From a checkpoint of a small transformer trained on Wikipedia: value embeddings, hashed n-gram embeddings.
Each number is 128 + 24 x the weight over its row's rms, rounded and kept within 0 to 255. Layers, rows and columns count from 0. Numbers have three digits each. The size before them is the row's rms in percent of the matrix's.

# k: layer 4 attention key, 256x256, rms 0.0772, rows 34-53, columns 128-191
# q: layer 4 attention query, 256x256, rms 0.0806, rows 35-54, columns 128-191
k34 098:138158143167128160117107139160098142125098093122117138091126114134111123121162109138137138131160121101134137120109099078111154077102112129130154181094153128144135119152119111112122071097127091
q35 110:124157106099108162149141155121123147142132106125141134130139129116147159111118162152118095128101161121104123137086152196123121179163131077171154096139137141117138096121123121066081161147117134
k35 099:135117123126100145089126152123145114150135082098151131118112097139116155162090154089155106136118114173083106120119142110110125153151127173093172123109176138157099140142127120127108147125130153
q36 120:118095150167125142121154102168133128132120135185148145131085130149127096137117144172086104107113131119153133098132127100122119153112081159129162130149145173169097072084118147126094166164094095
k36 099:112158173130108137073152140132146148138101131098116134152121061151130125147095126129099141123140130124136100114162129138128144147126152123097101151116108146121111150104141147178136107116131148
q37 141:129137121128120115106156126159169143143150096169130131108127136112116135111117146137142118130111153110114150097086113111129155103132129161120135131115135095108128089134178102143128143114131153
k37 128:144125122123129118130165162187140119149121101146162100105116091110124121111147166155127137183115130155150144110165096142120149110099143152082141141095132112130170086137139143117090150101154133
q38 096:124118142141173108138085106124174151150128177129137129115115118119170128129124100161131122110163126118150145094130157113105150110147116072155123109119122156151137147074126128149103142137121121
k38 093:109102153110130152155142141151132114160120157153146152189112108133076152138123140137131136165104138122119090118156140115128204116116131129096130131130133096107070111105130141173120153116104130
q39 093:168120164139144106155158125125120131121132168101144130148153116183121144147126145173139118149123153153113106142110107155081083129152150090103128104138118040110119120143102145104116116138147155
k39 093:173120086181093114169168169122157138109121100146140144172110139112104140116109107144112131120118125117140108138144111110150108110142127138083106130117150180155106171120152134138119108121122135
q40 101:129181114162156112114049093121155129165157164134096125184124110111122125141119107136132134130133118116104119138093157144100121104121098135111086116082090109104091116158106124122157117135135146
k40 104:162067131130093135123155128140126142133126086106153145137135154137105106111118146134088090142128111111150158129192134162106157119130118158167139101096135175108148146134120169155107119122129153
q41 108:110117093129122152137132150106127118166150149111111164089155121094155146159103189167117164131134143105162147102139114106151119093080126130154110145108111137118096116163122118114105106173114115
k41 098:156132100126150124139165120142131176153124156128135131100146159128156143116170117145152172138133126087085107117162124143141125162109129194119099095118112104122140131147117114151125096129104163
q42 106:193145140126120143112144146131159149151148129157090131120153165132129124148121130135105160118167158127147155133169148128146127132132145168153095139140140130113125170107152140084146096132149152
k42 110:174099128138149145157129134156115106148129100111161134056126124132152110105106132111102142104139138154117150166156081136095111102087117109126107099126142114110131187107135119084156117157121096
q43 096:106128123131126122138125113138109126175138123121125118052099099089103133072136083121132162117146125127096151123118132103134131130094076107115132165137139129072151139135142145131086147150117153
k43 109:149109126128127102116127125163144162119139139105134137059127182124128110117121136147121136112101129100103153161107069123106146122089169137115086145142148128157162126122144075122115130134133108
q44 092:116133113134116146132157152132109123152116107072140136112146126104146098080119146138122143108101125141143146112085133145114110088105115119113146152131163100122135127117120088128061098175156120
k44 098:115148116131133125119143129123126118091122090104084105120123116129151139179162157118124137142139141160110082097116099136161138170112171143186167130113119148121166086147128128102154128176161085
q45 105:150093162156096088120134113113119116115140164129123104120096141116111139174157149149098134107128139148112134143154105115124119092165116141162137111147115131138125129106104124145151121170130145
k45 100:102103100113120107104149104126086176113150138147149140090136139135121111108121124132154109104138115141162141143135123141089107165124093120135118098139152177141126122126185143145149126172095137
q46 108:141070117141083131171153127100080104112131119135142149095108113131082131144111150108122123117179128140096127127099168157126144138143110144141139128105116101122100173160112117136150111121112153
k46 106:114116089130101140131122163097109127116115139157149118123124200138108112133145143129125157134135129132157151139130156149130136115134156099178101115130132151127097154164112115087102120114138136
q47 103:137099166074119123091146141104140140116114115118115124137150083147108100108088062141108093118149140120148161125162164144145142123139139135143111133115142118131114117143162128111094143131128105
k47 104:118119154127142114163139122113117155133111136131155126128103139147147165093121147121160115127113140158153126109149167131109130117129143133112155133135102078147118091131152141095117162114142133
q48 144:148151067127161106124115119143161114137107071137112124090169138090162113122131135100174160139124127150138163136128103109147141104123149148123139127121132132139150171161137119125128145148138104
k48 091:142139147166127126141141105101105178152124138111133119124181133142119112131081103103125166144154120111157113103139139153103123112148156130115150142159094125173098156123119119130160141113143120
q49 093:095146153195108143138130118091128135130139130143144139113068154129087131099160142127148138112098136116103140122161124134073080110115141105130076117140160124109105099126132103128119133132143142
k49 096:131121133122077096187127149168124137132154141101127109151136141162116131116156101108089139135125173128135143157125148100139152097164125070104114115125134121101124117137110143158095109097143157
q50 091:151129104138123123123129146136115134129148114186094112131131174156144121133117158153099152157139167125131081148109128160132140103142157151108145116153101138139140110147109149108153064130126103
k50 095:140147112133137140163088124133119142138123145075128133180125123152146150180171091109133127115129103131132094096141163126146109154157135115132124145121099111099148144164083120081119154175094110
q51 116:148129137118123132161134131135109177169137130064129130136134153126136130150111111094124137142156145140093143160166131106157083106133120133129102131152181132138136131107143124119112149135102151
k51 103:115098113148132129177139129130120133145152139141126121114142126123107099169151129133103173114115114108142143145167088115148110137100102089110113126097073118092091126101138105114154118138121125
q52 105:139135097125100167140099101100133182144134108149146087119134149157128123124104116097151096146142097132128144132139126118145130135126073136122124127126148147149161111126160093156076127165167124
k52 099:124130119135145126141126163157144155130140074116103150139151111125100120130105100154085093124131132132121154120145154153116148158128079135159110114110096171075105130136100127119139132087116141
q53 096:129137162173108125153107157114168111096148140137124156129141167136125144140126116112142152135132086124116126216142106148137131139173138121144111103118119147136171120142129115119152146102097151
k53 091:146114092133115151133111118106142115120128171080103132164144120095140095117139162094121140092132123159135146177107142077142112173113103159119071162096146122123116117179149104102142099149132124
q54 104:114102117154129125110150135132157142159093104095127113123122131160109094150150096129155107154152130125091131141089073144132100139107107094144157130113124079146155126119121101155120113132093114